{"d_model": 512, "norm_place": "pre", "rope_base": 10000.0, "init": "normal", "optimizer": "adam_hyperball", "decay_shape": "linear", "final_lr_fraction": 0.0, "doc_mask": false, "train_tokens": 1045000000}
Each number is 128 + 24 x the weight over its row's rms, rounded and kept within 0 to 255. Layers, rows and columns count from 0. Numbers have three digits each. The size before them is the row's rms in percent of the matrix's.

# up: layer 3 MLP up, 1344x512, rms 0.0432, rows 787-853, columns 0-63
# down: layer 3 MLP down (transposed), 1344x512, rms 0.0422, rows 787-853, columns 0-63
# gate: layer 3 MLP gate, 1344x512, rms 0.0411, rows 788-853, columns 0-63
up787 103:157116120063122136138148137125115140123126165133141103155145143161147132164148133145141127141138166113114135138099116168089101150142151131129097134130154130151119115132104151108184161114140162
down787 103:174146172100139113122154171117109073108166141110128080150119131146143145128112112130096105154114146113117102106156096153120173152160180116123162111117137115136110101170131151136146096146144166
gate788 104:163110130154125162141101148132103174130107109152141127125115077155154085082068131106142168155151109152123160170175159162141132147134130149163108085125134151112132109095139115097137140135165093
up788 104:135145130161110123134116148119158176135128137134154083118095147176130148120153130144118146113109110121127122152136134148119112137172150151117146149117120142162126113146124153115106126091121096
down788 106:127133108103124131135162122112106121135132143120118132118117156097135143144152103149124126106124134114125143111089119120125125106203153138124128149131128099130109122121155124150158112171121149
gate789 096:094127128126141126098111173136105114112124095119147092124084123128122150138162097119107127115117102148142102123084093096139099094126110182111092145101129139140148155124111146189133146125168128
up789 093:090149159104114166081096145171150106152103124149127082173095135150177124179139110126104113100143097111134096116074138110151120143115178145133116123094150132121120141092104121160131142099097108
down789 092:135106091095112134137149117109150121162141162140129115156125165177127135140135171123124126142111111080115117102144164141121127156112166159137113103142108126097142137104145093094109131154082138
gate790 102:096137121147154149095132106159109129115107117147125151174130103171143132111158114156139135127089113130160134155098138131154094128123109156148106149106145174128076133123116095122135153119140135
up790 103:105156162145143160140102118174136115126152093147178120149160137136132088128171100170103122133168119122142137142113133146097126142134151140137118160135130133081143123130085135150164099119083115
down790 102:118126126135100123175143160129148127091134121103155120138115094120134141138137125113126118101169161155132102141114100112122125129140121124147129169163112106092120126096125127117123113104087129
gate791 103:119086164101155185162134103074085096127117069110136142131163127118151101149129140143169123148152140142110130093130114175087136104152140174132147133111099126139148108125158120103109147141135129
up791 101:099161200110143119137120130124138148146118090150155123083101121136138122140144088134119164173101093107143125091138168176146151129141115138120133147122119194080138136106144175154147161123164114
down791 101:087137162136125162130110114101100147154109143135129159101160126116131105115107114143168130087117119131118149142109148155081094127163151148152136095107107092121122126087131101125118118160152123
gate792 097:144130119154081145118155112090145102130147118114082130103140144157118125156097080125130131110118113128141105122146149122143176146134147111122168119132146143131178129138161111138106083133137146
up792 091:107123124154139148135130116193127135102137130096152116167136106136161150114160126143095138124139124101094148089139171143104098144101124149091102135141160142139123129160097123170136092086117166
down792 092:127112135137120135146140136100159102148142134126086116084127154169090123159126118114144099116131125151158128135158123107131180164140119126134159091108128131092151132137154110137094141122149131
gate793 100:180092123105127123113180110135118109112184093146152153101131127130151152147108199151136106146146113139115148128118167147170097134094145120137138131110147176135144119096153122119138105141157174
up793 103:120198088129124150108096153107133144140109161094135106149111132123106072098151101092156138132116113154134111130110089155120128078197103096129116072141116058110132091153138123133132119124113092
down793 100:184149174121106129088156125140128159124115111109124091117087089136119102155113149092175149091123126166148144127139133131132077115166127089156094134134179130105130083096120111086093136142118130
gate794 103:138141152109123155102132142155110128079160144089149119129153138156141055083178150158123178168093153116104106154112129131088158116106100111176114137135098138148111140150157135111133101141074156
up794 105:137159169113092131113114144177136153097110143168117108168104095159125156101139134139109148121139121120094105128127156147106096123158146142127134153102096120122129162112140133126136091146121167
down794 104:142139107134125131118110134163154102148122128162138108169158094151114134119105099115148089110109141133108154108161135126169160103122140115150132151148142139114145177134145153176157154108113092
gate795 104:138116125133136136139109142132129187129127106156128126130105123162135147132114171145119155145111113169160126179107119155127182106114107122127143121086133118144111120085136116134127083149180098
up795 099:153100166092145140167163077165102110101123150089141121075136128134087116153121137133123133115100131148139113128154097160120152117120105143130129147109107162069142116105157125107140150134115147
down795 098:131092100103150142159157136156150160120113106097121142125093132088151128146122186170149141124126128144134118139107118169156207097125090118147157114073097147080153148097118084121126115156117150
gate796 107:127101126167156125095159145120100094120117110159126120105132121126095143096126163149143129107117099109106126131158122161163146127157140149131110095122141150136122123076129110115093105175134115
up796 107:116153127152159127151147115166106144145106154161127092174160119094140145108168099123105123098117120149122130165111115140129100105122124129118127132151114101076153101119156166159145074149106159
down796 101:138129112140162121118121170113098103120087144140127102115134170108082139108116151140129131108136107103118145133147149129139133115166079114153116102088103136148155101102142095096120085168108141
gate797 103:142136140177130127160142172118092146093161116148104123162094081102128146112086081135130146153146142182139111114128147090177153097106148129121092115097148123133117165102108146104078119154116118
up797 098:100183129145143112052112117127156060119103096161102114131158138166144098129143090130162110106107104114088090128098037132145086150119111161132116113145103136109110142122155092145129176122133108
down797 097:101135148142129143127122187127140128122158131140096159103135095132120117121075107106121140124138098136094091157119100103166123116112088132097103112082164162157147135154093111117123144124137089
gate798 109:114129112141105121153121138068111117140092128137170128144173117070102151128093104128122165137135134097102158132152170143145168165117111144109113121123134126191128128115160152130136120140108122
up798 107:100143122121099107131135143143115132138162116104143141072192149096129124140142108102143149124081144128104131118160134152149114143100098100113132111137166121169153123137124174174145138120108104
down798 101:180085116132160131088108128143126106114147127101102108162120099145119137131151103137106101174124108149136099112108128082122087092121147079117122129107130132129112151107075110160098139137126140
gate799 096:115137111120121180116145112122131149148131124142122161112108078131109124131122161090167167103121151130115137167111141122103112119124116145117152143116102123121154141089168166128125100107150126
up799 098:112110101113167141134074125105146076129126144115125097131155119059159124123113161128135172118124124155108151124114130095091108119127162105136103120183123114100083172139138172129144154103085137
down799 098:152134111135137073114108163127114102128110149129117101142166121133172113084138093143100133152116101164133103129139105130116095124099149142167124094168147120145064163162127107127139132143080141
gate800 102:159102151141105103132157111178147155121130087142115127143140107129161128143127100143166135135122108096152103122097102131152129134135108167129141108096104158114154128105137107135131117133135176
up800 101:145097140108160159172166182090111150128135172145119172127118140145111153103062123096153164169137178137088178110135139113114122113104126137127099113070119141124135142160150105143097094143126124
down800 103:152127125123147108159191108154175157100095103190146137148151126110124077113120136168154122146136117148169146132111161148142125104106117144126150146064057157121168139142111128151122114142134145
gate801 101:129136133126127100133113136094162146097172132102134119073131161105166124159101144153073122121101123105106146139144163121130163120159168101149146129133138137156162146105112110121105160122149126
up801 097:143156131123155133133134092139092153123107122093187181170123157148145155133165125105125154135127122112141136151130118130135133150128108116180089150111144167114117161125137111119166077152100115
down801 097:133133158133116102118146155113119144100131164143136115128123141118100141129133126124097115119071158132139140128115142131102158153146147135124160122118126153125131107080078082122092083116117086
gate802 098:143165118108129148125103115123109120151171145082156186152132139135152083102131088125132147129120159131122118128096138128093111132095116143167113137171139106133125115167114142091133127154120123
up802 091:140126135076133095159143138129134131117131126087093109130136119134163150119073176095114129132155135209155099139135105103138144103113083114163144116082095189161130111129115110138131118109115108
down802 088:124153131195146125112103129133141165103157164167160157128120135109108160138168124172142148117107170063093176126129157157089141117122183132103128139160148075091127116108180190104120100130147142
gate803 097:151087112107130128098133135098098136106121162106101120134120205123100083128174120151121118125109126109144073128135111172118156089120100111140123110115130175157106084130145136124169086154128186
up803 101:161123127100169109118094150120140136125131129125113115115121176137124088153155113134158103136124137131108119116142096152082130141147105134127136085121126148152167093146140143101108077115131156
down803 097:118131127156175145144114140144173147144149130142170119156128143159127097150141134164112153144145130120123133120127130126103114146160142150101126132110153120132192137113096142109101138095150124
gate804 097:123136161186147096113152092095095110110140141125135097131158101088142122097113133134168132126151128123126144108135126115115106129119141110121084141168132156117107118137117091137089137113116151
up804 096:145138097098141154162147155168092134124149107164166143133118118141128101175127103129103112110118116110174123120156113137108188113133103196120146141126133134133131115096118113088149126123099130
down804 096:108134153153123102122112076142094135119132152150130109150127089089142141094105127135143127138161132128115143103116162129113107115108129115144135159178132157108080119124075074098096106117124170
gate805 090:123127159107069095112120138123142114155118084089121126095116135170127107134117135108107093088118174109081158104122120079131069132136122119157136105139128112100153144154125092081119120144161169
up805 089:152138120096141114144169122173132166108140126121144157098130150166106160109132153153107130123112127129142145075148104109153128174144164121150115088117149161123148170139145065109087114116134125
down805 088:149135130163105158112121135062140085139121127131085106127142117110122076112121111076140112122094145119100099162095130153119109106114132116127144177113131100154129110143117121133173119133138129
gate806 101:132130095129147086176126136108129129133115133137124087173181114105134145132139127166103137158189118158111124114111113095109105130115188150134114122158145136110108139129120125157116149159134121
up806 099:120143140139117094134101185130088138150137158159128158106096119117134137112094113144142132083166125133143081126127084108168132119107110150111096121144166113152174115105123130104132124158131120
down806 099:091154140136155109135123122129149124137137104141132130091133100115154154165118138118110151147166106137104108140130108099134111166123121122093101099137126123124123160151102103104134161156126112
gate807 101:162177134114131129091121148078090170132172107117129154119125126143119078150119176110121109113097094176122119109164130156174165118142079113134096132134124165109161084152124109160136142179139155
up807 103:130117135144068137151157122116170125112170127142133144104121119138134114071148116152133171152162126131145112167144151108148118138097096132132131183103164134117119134175135133116169088137134147
down807 106:133132129115148157167122113121144167089123110127140141162165134128120100142105136102124159123129104098109078150165116126166117136167123138110139167117153157112138131129100130150116106114131122
gate808 095:135151109173122132104107120135120155122123116094100130094109179140100121136112123132110126114101164149142131086129151122116100079131111142156099154121124124141131160178136151112127104128138159
up808 092:157093095152139132108120079170132132074104167037097149106110156116103103125101140113122129133133179149115159109117148125131097132145103147154142124154126126139125100130119140130115088116095103
down808 091:146125127082124129116164132147133126127111167121131136129139106138135131139143143133125125133128134128138138144146169152150149145132094132107124085138127125121100101085154078150099125126103140
gate809 109:181122107122139118150138132123048125084125128116102133161139116127132115111118134175107135157140144119078119113141103136124156072134147138130125155097111142130145150100145132150110162133076121
up809 115:100131168111095146082110106093167144151135129153120136122152149138125076101170091100136111138153134106181111136102107107145164130094074123130142129137138064103134087145147076090175150148174159
down809 104:155097150146117175092144123101157124137130098146148135134117111129114077115190114117135117113172107122137124157104086113130153131084095106106172133144130103087135098166150066135165129138134162
gate810 100:139106107106147177102070147126107148125131141112123116172135124127113130152130128167138129149099138141140111132131136172132139086124121122130116116180109120156098088129172159123184149174153139
up810 103:135164126142171152173090139137114134170105150093131100163110142059091166132113163156111164131114129159095119108093155106138131087151141108119112152144134073122067117115148158140171104183169121
down810 101:124155150174146147150120132130121182153113107122162114117132171099136123116126138163112162115151104130116128156127122084141095124128156115125128150091137127118080152090113134131109150134142120
gate811 103:127132116129125158130157169122127088094139089149102136159103134130104120143111170147077088149117089151150108157123137159165135124153127122132147104073138117153179122138156100107136149109149139
up811 102:126118176108150102072135129149117151163135135103125142157158105151122127127139134124153169111110096098098115132127110117109167135115161135127112164139140136142094111131146146122144108173099154
down811 102:095126102126146170131172130130142130101135097156140121118119167142138121131135160100074134128143101142116082128121097153110167110151133137120129149091153136116174116124165112130090123117137142
gate812 098:113091128113104145154129159129108091115159092132115161136164107117138089077145151154080116147159142102095126130132129124159136096115124118102141102123149103127130108135133151109093124136139152
up812 097:076123142112099100118161122137121111120124158097102141156131101182158162135119123145119080152183134127145131112097121098094091154135149156120113143142125090162121141111136140075102151131134101
down812 099:115166174123122143112129135130124127160121192073118127147157122132119119131095114146127124154150123140131121105130130120123098146139184157159181114145117138152137141092140115159142123136138090
gate813 109:161113133134153158120170122168111156137144166098148129102124118097136130123089105116109156163127121123102149131161129121136137144121092122098125124121105134156154104141113122140127145113140137
up813 117:141114112132128112119077106132143120102170134164094113133114112113098100138128150159102125110159153101149119102129139104119139088144125136178143085127154140122124125168124108118133137156137141
down813 109:128144166149145126147079085165150163112137147207118089160107105104096103101113103127096124139150127149158169119126125108116141101137097157097104072141121128105139147153142118135125142120159164
gate814 096:144096132151138136126142120122132109144129106102080086103111112091111141117118167173129140118112152109108155113112157139173136110134100130116114167153170135162128142113093107137152117144118152
up814 099:110110097125134138110110118141147100117161118143176137126141163151152078162175089130110136124105095122126133174113144151072115095107138118156129111104113147143113121155106135158181120100045119
down814 098:169094081117117140095151131120160080139169115118166127121152139138174089203145139143131101136107130133119161149112160124119109105125141124121142126165145114206118128114086133174177099135060134
gate815 112:109127138159164147110129140106084119114128128150115086111106100141116151071131115166142166173114143091166125131118140143155141095142111076176129106119124153135146127093166108085102111159152147
up815 117:117154100104148108116114130147104106106154107085129091100144085152134141147157129137125146095105124070135092099111173087168129096113143152066165072169117106124117130124131128139129143138085150
down815 111:093157138117113110105117124127145126128111142145120113131128109140140125114123105142117124092129120129145130131129167110141131105115106107087163115156176137131110139122132146148144109130127159
gate816 115:144158148116125130115112133128107129133108150116098175147136143147119121130178148104143119084094142141111091126095124145112111095055110161113152143126147104136131165179147119129121082130125166
up816 127:123087137156167132145104114134139129119146118127112163137159123119123113114147111113171127072118124111151147158102123107153125135109112079122148159103136124116168128111128101133169166101120129
down816 129:151109110151145103152133103116132112094164108150091147119147098089116102126124093147169134136154161144129141104079138109115180173163133121145122177136125122115153106101110135115154130136070161
gate817 107:122101143132104121150139112121127140087156134192106113144139083089137138102112072113088134135122124141137155122118128117110152143181132070151144091132160139139119133151105104135145112108139076
up817 097:131109140127089124111141137121104191115122086111128150133129118140092133138121152109098140113145109095153102159142120120194160151159106135183138121135100150097190127108175104156157126163130105
down817 100:150138147108139134126121091117150108111154142110138114134179089112102108119128089126095142141123138170115183090109087148101119112162149118120124118132166127154117135154120101120104168119187132
gate818 106:144121143170109155125127146143115169109093129127088108123118102115108121084129105136154149149144091135117135136142133120138113116116110184135067162083150136119132148089153094158141101112140124
up818 112:113136099123119161122140152143137093163129113094145089123118128090117122118111159119109126146162127108161151107159173144130175172125114110130168137134169127129102136125134115133125085153149138
down818 111:111160103130161146121170160129131117146157105140111092129165107129147152120124093094099111076139144125158118097140118143139177109141102144143131140165177130121115144148122117102102132174126168
gate819 100:113128103136140147108094152111111194155132145132103145132128126177130098111110069138127109165078150156124111122126098140129141099110071113164126127102154087181122178170120124124094134152112119
up819 095:141076098127126151172145131116127138087096117140138119101141166108126125153073153145164129149121118155103138109133120148131139120134101180102119109135125124087137116109097102127107119113110115
down819 097:115126157131138127102159160131153128108171115110125133099137112148122171096140113121093134102144165136107153095102131130166113156072133078130149135105143097138132146129152104117130102097161145
gate820 097:090116120141131139141109091142126147152167122127167119140162124121138098136157147132126138139111139148154181112126137152091124127117131155172118120123140171143105132150151085116121116112121138
up820 100:125156147144111103194107115098119179154112143144092116133139120093161148111109124111142112128119100152136175127145145117110154174098138118161152173120171138110117113145115086128081140098141092
down820 101:131134121112131094158131138101117145112126100144078098134121124106144172080098124164145095119139140097129129158129117123164137165139110108129163142090120129102145111154108121141110142120074115
gate821 102:104128087103112116146128153097098150127130105121134138158090111164113157083085085103126125153133163145110127132079143125119132070111087164092115147110146142124123145123112141132124123141151116
up821 107:146137069164158134155165094146115171128141132126164122132158106056142126110119169095136143125131119099103121131112163179169153185131122123162126115128134116145146129134127117121146162121130166
down821 105:126145089127139106132149103155088144139111104126103106112120145157160098134094128090144102132132127087129120144111170126179146127104106131142127136131124138130161125121131158108111118148117150
gate822 102:152141115141099150116126136089118097104140157109143150113139107144135109105121105126096110130104113165132120143130162150137116107130101109138121092118125129063100123115145086144175118134126153
up822 099:109102110122190167175074156135093178122125122146120087141117109138142167135134164137105105120119108129181110123120131078118095133140121122084089109128139109149112144111107111156110127162127089
down822 100:159157163099125082114132134127152141098107144125120148154115166128151122159167173128138136081168120186090133135119085118168167092136120087171138086132128169123133160103160116096193141139129143
gate823 094:133105141085119124123125128173143142120116126094117128162115161160110124110152106145100122110144115127134077135128142128109116096121068147157118169117117162127103110141141077118140137135124098
up823 090:100087118143109138162095114107090138140110107119180079131140147145140102117147118094157170125145127094108128169135161135154162155110131141160078118134142139100095100138109111131095119142079086
down823 094:138175138131084111120135105118090140122152128102092133106142118178109131119139120153128124140143129123121139134160134138102120129138135107156102131140151137120105113173148128148141131129134133
gate824 110:125152108144130123126137144158107089128136163105098124126154133134127143105119140144133124114151132124096083097121137118129107095121148148155131109114118160135101170095162115153115155135167124
up824 113:125105098149119128130057150131134081115108136116093109150169128126111133125092161144083228127079131113109076150116112132139105095098123107129150133117128140119106179097150106127090108136132166
down824 120:143061105141105144133068164096118095135139104084123147136161126120105122126127135127096168113089125129113099129151148125136127147109117122140137140090113148107134136112105127132118114149070143
gate825 099:119141162133118143109139134128091101122115105098116149131138108117113159113116143138115129142140129132150137113168115138152172151122132120105095137144130093117105044138111103081150115160139157
up825 101:089137146118107094072154115142155107150106129099185119112152091127132143087171114119166151136117132153153112120149112123119095143117127154109120075168120127160119153136096146143129127131119128
down825 100:117126142075131098107121124144144098139143139103155101136138127154151106119146094111144129152095130127147118109105140153125069126110138144119134115153106166162099159117106152166129124055134126
gate826 103:088140169129085115093101176139118105113154114101104106102118143145101131108182049176111128095093145097118068134110106122134119112138095191140122104116139127134150117131185132095131148146150124
up826 099:161127137113138159098139141131147139113143098134103168133162098149155127111122169106125138144131113130128108142154127141106082147125096125108140167139120133093088116120108096163152134181111138
down826 101:133098108118140107166141118118135143161131136097088168134140134109133131113118146088170161153182104139074125143158126160131113171096145159165184132126131125100124119129117124124115158114147130
gate827 093:145129104116117105090132109162128161147123148144101096118112121137102135081149140119104131172120127150137120087129156110107120119129146132176133116128076100180122143152110152102133137157122164
up827 094:174140138126159105116072123156157160141132136096137129132106124133116127116168155128152122141148136084110158099137167115157096145134172126126097111137080145139079093129118098105085139130099139
down827 098:148166130127130134159136133167139141118119125132108150148168095120150099167121146167162141101131147111105154162124129115143122179132102123095101149126151127112081102121137101115120126131121131
gate828 102:092135149110134140138175104143115155132183091106152125079160108117095082178149132128117163137115082110133138153107158128117165118153138109159112152182125128110129096122146140130131071120122149
up828 103:139156145113099140134124116135125129162107092141100121144175142132143113120113111084162159075117148122096105105166120187105172167137164119074099125129109135120122112122177102077127156124118139
down828 104:147122130150139110124108093154130155138143078119080152134163149134124140119145104103166120106118114095129128088145140176166171148144118118121126150136093108123147114092149128115158113131111128
gate829 099:114136178110129104103078124132130097132158093096163115143137123174119097101157129158082125126098128118105117120127117110086098101128137114155117163099142111157151150146119115102151135147138129
up829 095:118106148157123087152138125145142110179102140137109097137169131120121121138129156111112136136105146164118147160144115142135098121150132114121158143143125109106156137109112128113134134094105091
down829 096:149117080153097158143141121132133123128123168164116134130095159101152126160093122079183162147128147130155128132114123151154154151132108134106129109141142137129124121124140123146138131074128124
gate830 095:150117140043116154128138103086111164151136074112109080137138136124131136125120167141167145132135102137119137107127111162118138135137127163146100065157113115145157127135139150123143161127128107
up830 091:126095152164120063112155109145143137115122129196122180105151093133124124161143158130101119113159119086148110142134111118125085127138146099126176107114139167123131129082104126116120146126135125
down830 089:142148119129130160125121155149175138111130136124152116136111099107114145117144119089094173148117112096129123143150124137162130139154154116114134179130142121118072126161118133149113119113138137
gate831 092:100133100112136158130149119133117117151131104083182122103140137094116099089128152155132167150139120133111120097121114111143116117135167138140140107172109088139105146163153120131131134147143132
up831 086:119118126092126138124125121155157112147163085103126130161118151168183150125137137127140141092135139146112173141107155146097084163158155138134198095143144127127110133128102159138145121119133140
down831 090:140135146140112111141095140139122136096134120127090149150119129159147133162139138104105104113123163114121115127138133123096169155133110091104135138086131173123159113102105139152104111092112115
gate832 100:126091118105137135134130116145113167117125089081102115185168173166161122137188112142125156119129117104158094145159152128089133152122122184123130160159120134155079112173129134093132154123081170
up832 097:106091130159087115169163115140149144094132157109092118106159111129131167122089107092162119138115123137158153072123156110093122114110154183111122130144165107126130119159130116151085134116141132
down832 098:109087159099164149154131131108159192136131099115098087137131144149137142165167128128161152136152117150163112148142141142107116131157130150142119157151122129118115146114139148116086108107089126
gate833 102:115122123148136181147128157145096137097166124142119158169126131112162125105106085119144098159071165144125145101150129141164147116114088154091121130068119142138172147110137125161124124136105100
up833 104:104186145095136101085115153136147113113116143103189147124105122147142091149112104147108116075120159104088095166106086109161072106105116089101119134122162108114150117096073102130129142147142115
down833 103:108104137071143141113163147118127125131128149143133129113147128116126151147137150144108108106065150144079152092149143086113093100132094178128166128130176158125166125110120080127077130130119101
gate834 098:153110088150148120110102147141148124116147177098113133144149134100123094099129127116117121154078146117148096119139101123075149090088088133129166142172124155155114124140120143164128121143087149
up834 103:156095145121151101127145102160130131142101129117130165102144159151107121138094152136162112134139176096097158136100128098124095140099167123138138114140143122115120102135126140135159097176110091
down834 104:137118128117125124153142108111120076137105093105105123141115154145121185161084137141116117149138159071101192109117170154106109125119155134141096095105144122112146113164141115139182140140138108
gate835 105:095144120122159118126117142181131109109121109117096134170126158143124162124159117171120137141133131121123116148120145132140147123093099161125100146144116121114111149128090122150143115119064104
up835 109:121153136169133157125169085139177141149116131126130130107131116123138133159136134124130052133089141124153136120094196103119148126139129121125124190159144126145127181103107144127110098093161116
down835 110:137106121141087155125139116120109124092137123108142133108161123087140089141124154136153098157116132091129143143146129131138155133187153130144132157127113145155132134122136118107095101061106106
gate836 097:116128117084072123148145116123118095057179106096111126088089142099113143107096123156134137157077119124115108172146131147137177154152135156158111153178135153113151159143162171140141075117139128
up836 093:181125130128106114110164129112123149142140148103151115132128167093113078110122146118165105093143121143109085145154091128117167115087097114111115113112123124102145110161145108144147143175119131
down836 094:135158136154076135096104106127153063098177085119168136126077154096135137103116119151140108139146119103132107114152102125147151139155137116123120141173133125107141141134123145169164126118167112
gate837 091:115126150119137109109126151113127138107094124106093150128132106169110074137156099104178102190082100157130123187156189142127095105139109137166131142131165110152152119144118165144156118146140103
up837 092:132128122132145119145159131122084127120134138118144111099183154131084129143131128122104115110072108095165119116146103132146157090134145155130111123108106136118197136118096103157135150135111127
down837 094:091154149116140115099125139094116150118089110112114120114179120143099111159165112102162114181112103138129120172149192141147104102128092133168105125133160114123162132121131161134133152132142090
gate838 105:164118169114114102122131129087117133128120093121156093140131196092125108159167118134125112116140080124137129158144111114130144116103123108137135123161086118099145106178141112162150132143110153
up838 105:104128104140111163137106107182114145104158109146120119122109123158146130115132126155131150124140121146129081188136065123124088129103091114191114137151113150149111093119129126097125158152141146
down838 105:122144121134112133140109075118152145155099170100154118102110100173116135119146114127109125158133066132140160129137097131165162109125104138145118135144165110107174092171130148108140104140147167
gate839 107:177149143144122129149124152098158154138118166113140106149089182127100151120081140149093092149147112136140128110123136113129134098112144162129105107089136149136141157120130108151098133122121113
up839 102:148125118147140097158109147114133137124127112098119111103098160106104128139135093145109125131102167135157155111135186106185161130105149156131136118102083104161179143132108114120081147155175167
down839 099:095154170169139121174130136125150148159115146110095072112130134130118088143107075103112099118141139127138159157128170142140129125135116143132128125124130122135118103118155096146132174098157108
gate840 117:156101119095136166141081161136076159116137137146134137143139119108136116199119092118124140110119144148158125091097100122118179069120140109121123120139131127132122122120125130137147163124128124
up840 114:128137119126144092127160156120178081152149120146130138108112118152120119137121193132135103113140127086124153080120133124144107135132170132122131121150184108187148123109095090134064131117165153
down840 110:114099089137144151129117142087113081115114121193146191101117115115177156116116124112134104116183151142125119134112142142134123154096091116162144132157164125128148164110102099111114177099141153
gate841 098:133153156128139148140127144126102136107123101094123143102103153125117098104171154134092127134113139120159118149111120159095152108153142100139108181100112137120128101164144125134143146122103171
up841 106:149096172147128157134171141136109159128106126146098151133163115168143134158109122127137143173135155149126143097133193155186091135115110140136115170122170109158141162123120138145167057114157141
down841 109:140152155120153159174182148117095122128117093097100089150110132138125145123140176135125138155124159100124152146109160173130126119138109075127126153097115130142091123123150117131158092090158151
gate842 098:151094159167159143101131145102114124110082091129138137153124104154149169123163106105145130134141103116143109165161144112125123109105108094113160138091107165145133135109145121129145122111165153
up842 104:083141134144124126115151166132124133138135071145145055148168093134139180130108108121101104117129126160125136119160139145160142154093092149105122134129107167145138109128117075135117151112138127
down842 105:150100143112108131113122132160164132112075123163146107134132145153103144147144119132151127135151148137092110140140110083126137129138070105118082150086143143203118192110126165114099104122132107
gate843 092:082187129108152116115072125141159154141121144113143088139107127140180140088107123118124158168135121127105132139136143141109108129111148089135098166144136078097078141117128122100146136121084132
up843 089:145085114105142140116116131143140114088083128092103167145138152135133188135120151105109131123121137134178143147130084180129143174098170111115155098090150140126106131102089105142101127138088139
down843 088:128159109137144125135131135101116120154152133145130116123086138107134063119136123145131130178132121155117125085102162095158075141158120147098129147177111104100178126141128178135134115140192095
gate844 108:117101081122135140178177110109096145134159125096119156113116163120137116166073133093134132126148106080133167139109094133132185099138133115135148130100116188152180136140164138123074134154138129
up844 107:087110125119174109117119105132164111135138086130102113117150163153137138144160126182094092117161171123150115129125100051113110068118148129104111182144128137141135125133105094133097126122092132
down844 105:112103138107155109095102131126159134142094115125098141147162111127140136152126162184136105108124144106125132126117136135117128123118139094116113192150130134145083143084112118099074138090156181
gate845 101:148113132111130098123124153107094163117113091130153156140125138125120147141089136116124159146089115096151141125151130144135136138080123141134105114125130147144132100130143095094132142111131117
up845 106:112123160148130121093170181156159138150113088098135155135123130089079150123107137098175133094123169132109143087122148198204152195164106160138119077142162177116172099108185166172155108125137140
down845 110:122138146168133166104146145151135150117121123147140113116144140118078092154122141107125118111093163115131162121109160193169173142170103156127135115132127113092151110114122172157149125148137159
gate846 104:104088120136175169114167117129107172124174080112133168107170144128121124114152136139166116129165092123146163147151094171132149147122137147149145122181142120104117100079148106094165120154106140
up846 110:124164137193143169172150148147133168175136071158096152130118098095116135146136134109175070104111113148110132114110167175141148151177096185113168129113151124144165129100105130146123098135167097
down846 105:124171159196147092166123134145157151129108135115136117139128103138089083145096130136115096115133132161117115076110152169117126100145122129131144147104145116161174130141095157167147150146129126
gate847 084:154120092103174162174104118116134147086164103161161112112152167123140107106169170151134108130117083121156106111154103155123122139127109162110111098161099138142090116111156104139083117099124138
up847 116:129112104129138108173170129137111145124152153121168165085103127117085150182142132098118185107146137139128152131076124125085099148144195108145139114183101126149148109097132130086095071143174164
down847 125:147113075133134140208167134101105149112122133123138138079121135101087117159151124117121151117141127170142146138090107146110076149108183115147114122197092138166144100097144106120098104138159154
gate848 095:135101132119193096124119123099159097125146172125153080140118137119121139134125155116105150091147106135107138151115122091101147146132100129142155135123112154137112119106094172094155113090138115
up848 102:096164154150124110121107136092133112135089155138093126122128111118148150083119111105146153123105148143094124149164144136140100139146133140133173136134159098098118168068142180092115098133124109
down848 096:105162145150070165147156150127076147135114106106099177103151099117145108111118125150140104157126177136126104107140140164163095111128142112122118127121124094122139144164116070156086111159113156
gate849 090:102124151147145131092138116163110162141127118161126119154093070153114103128129114101107130163143161174143146103102139113097089128128173115142096129128144125116123149069108118076136091107144103
up849 091:151107135106128113102128103131069106145131128115113126173141086104073146114120144154115129086142127155125106109138144079127131119135143105146113135086125118125128149138092185152159150084125141
down849 091:130145076137146101133132098105147121146133136129147144100129135100179143144136102110149148133139139147137127120121135180110118113090150142077059116136103161129137187105132105127107125165118116
gate850 097:102143168111162133110120122115132102126130132092113171090134134139146089088159095172141165166159124074121142154137103108107131109110118126130094129132131080139090155111130142106130091123096131
up850 105:155134153137133134148150119091121062124109115108115146097113153126159093128170145134171179101142116066125116166163111172105170167129161092113137098164136141125092088140112154099090083105097126
down850 107:160135120160128126178123139097109103098121091136112134141119144154117139154105164151130140111180123099131141150107096141108132159114168115124108144131130153135154101128140128087093106126121139
gate851 112:158115110120157127128145120127123154094155111096138077089147086131132126123095154159140123121134123175097146105136130139094166096140116174134100094110118134155134155114145151125133123098154137
up851 109:096156115146093084125077160121151151153136116150155115142141132142120158089123124167132129155153144082165089101115101065144122121107107116093122113175111068161123121119117119105146141105150091
down851 108:097133138134106145110107107081136123123127121155144159136127096125080116137144114126108125148114131091121094147116121083124081159117183108103144154120118160115083110102144147128129146106123103
gate852 093:119156115137131129113140154070104146191153097112143127129125127108147142137103068104155103087153144129131141115108157168136108111102122126116108139119137163130105117085133185178179108090090136
up852 096:123116123118138108095086112170205110133118132113128126114105098085151135161131149130119151112131146124134144092144174109139108146154139126113136105112146098089107148097097146086095101118116115
down852 098:142099123116126125152119111190142087079107137134108123105137116155120118111140170160120168163119126119127117126154101086125154156148129130156144114135125113130144147155124072081076131131174122
gate853 101:148110064121131138155081122099114134129154107108095096130118142121087103141125132122092108129159134114116126110144086106129126121141126139143147151113067122148130076083163100177102166171070124
up853 101:118133100102109114129064157092141119163103100097096091154137144120098101150103184123099082099111149184122167124148174132115106133137155120156118173110137075135096111151115135170090119132125119
down853 099:072118143106134118106150126084120111135133127130158102125182109122108116109143158129135167121106130128105125144170154107128105152102154136178098124125141095136092117145113175120130100080146113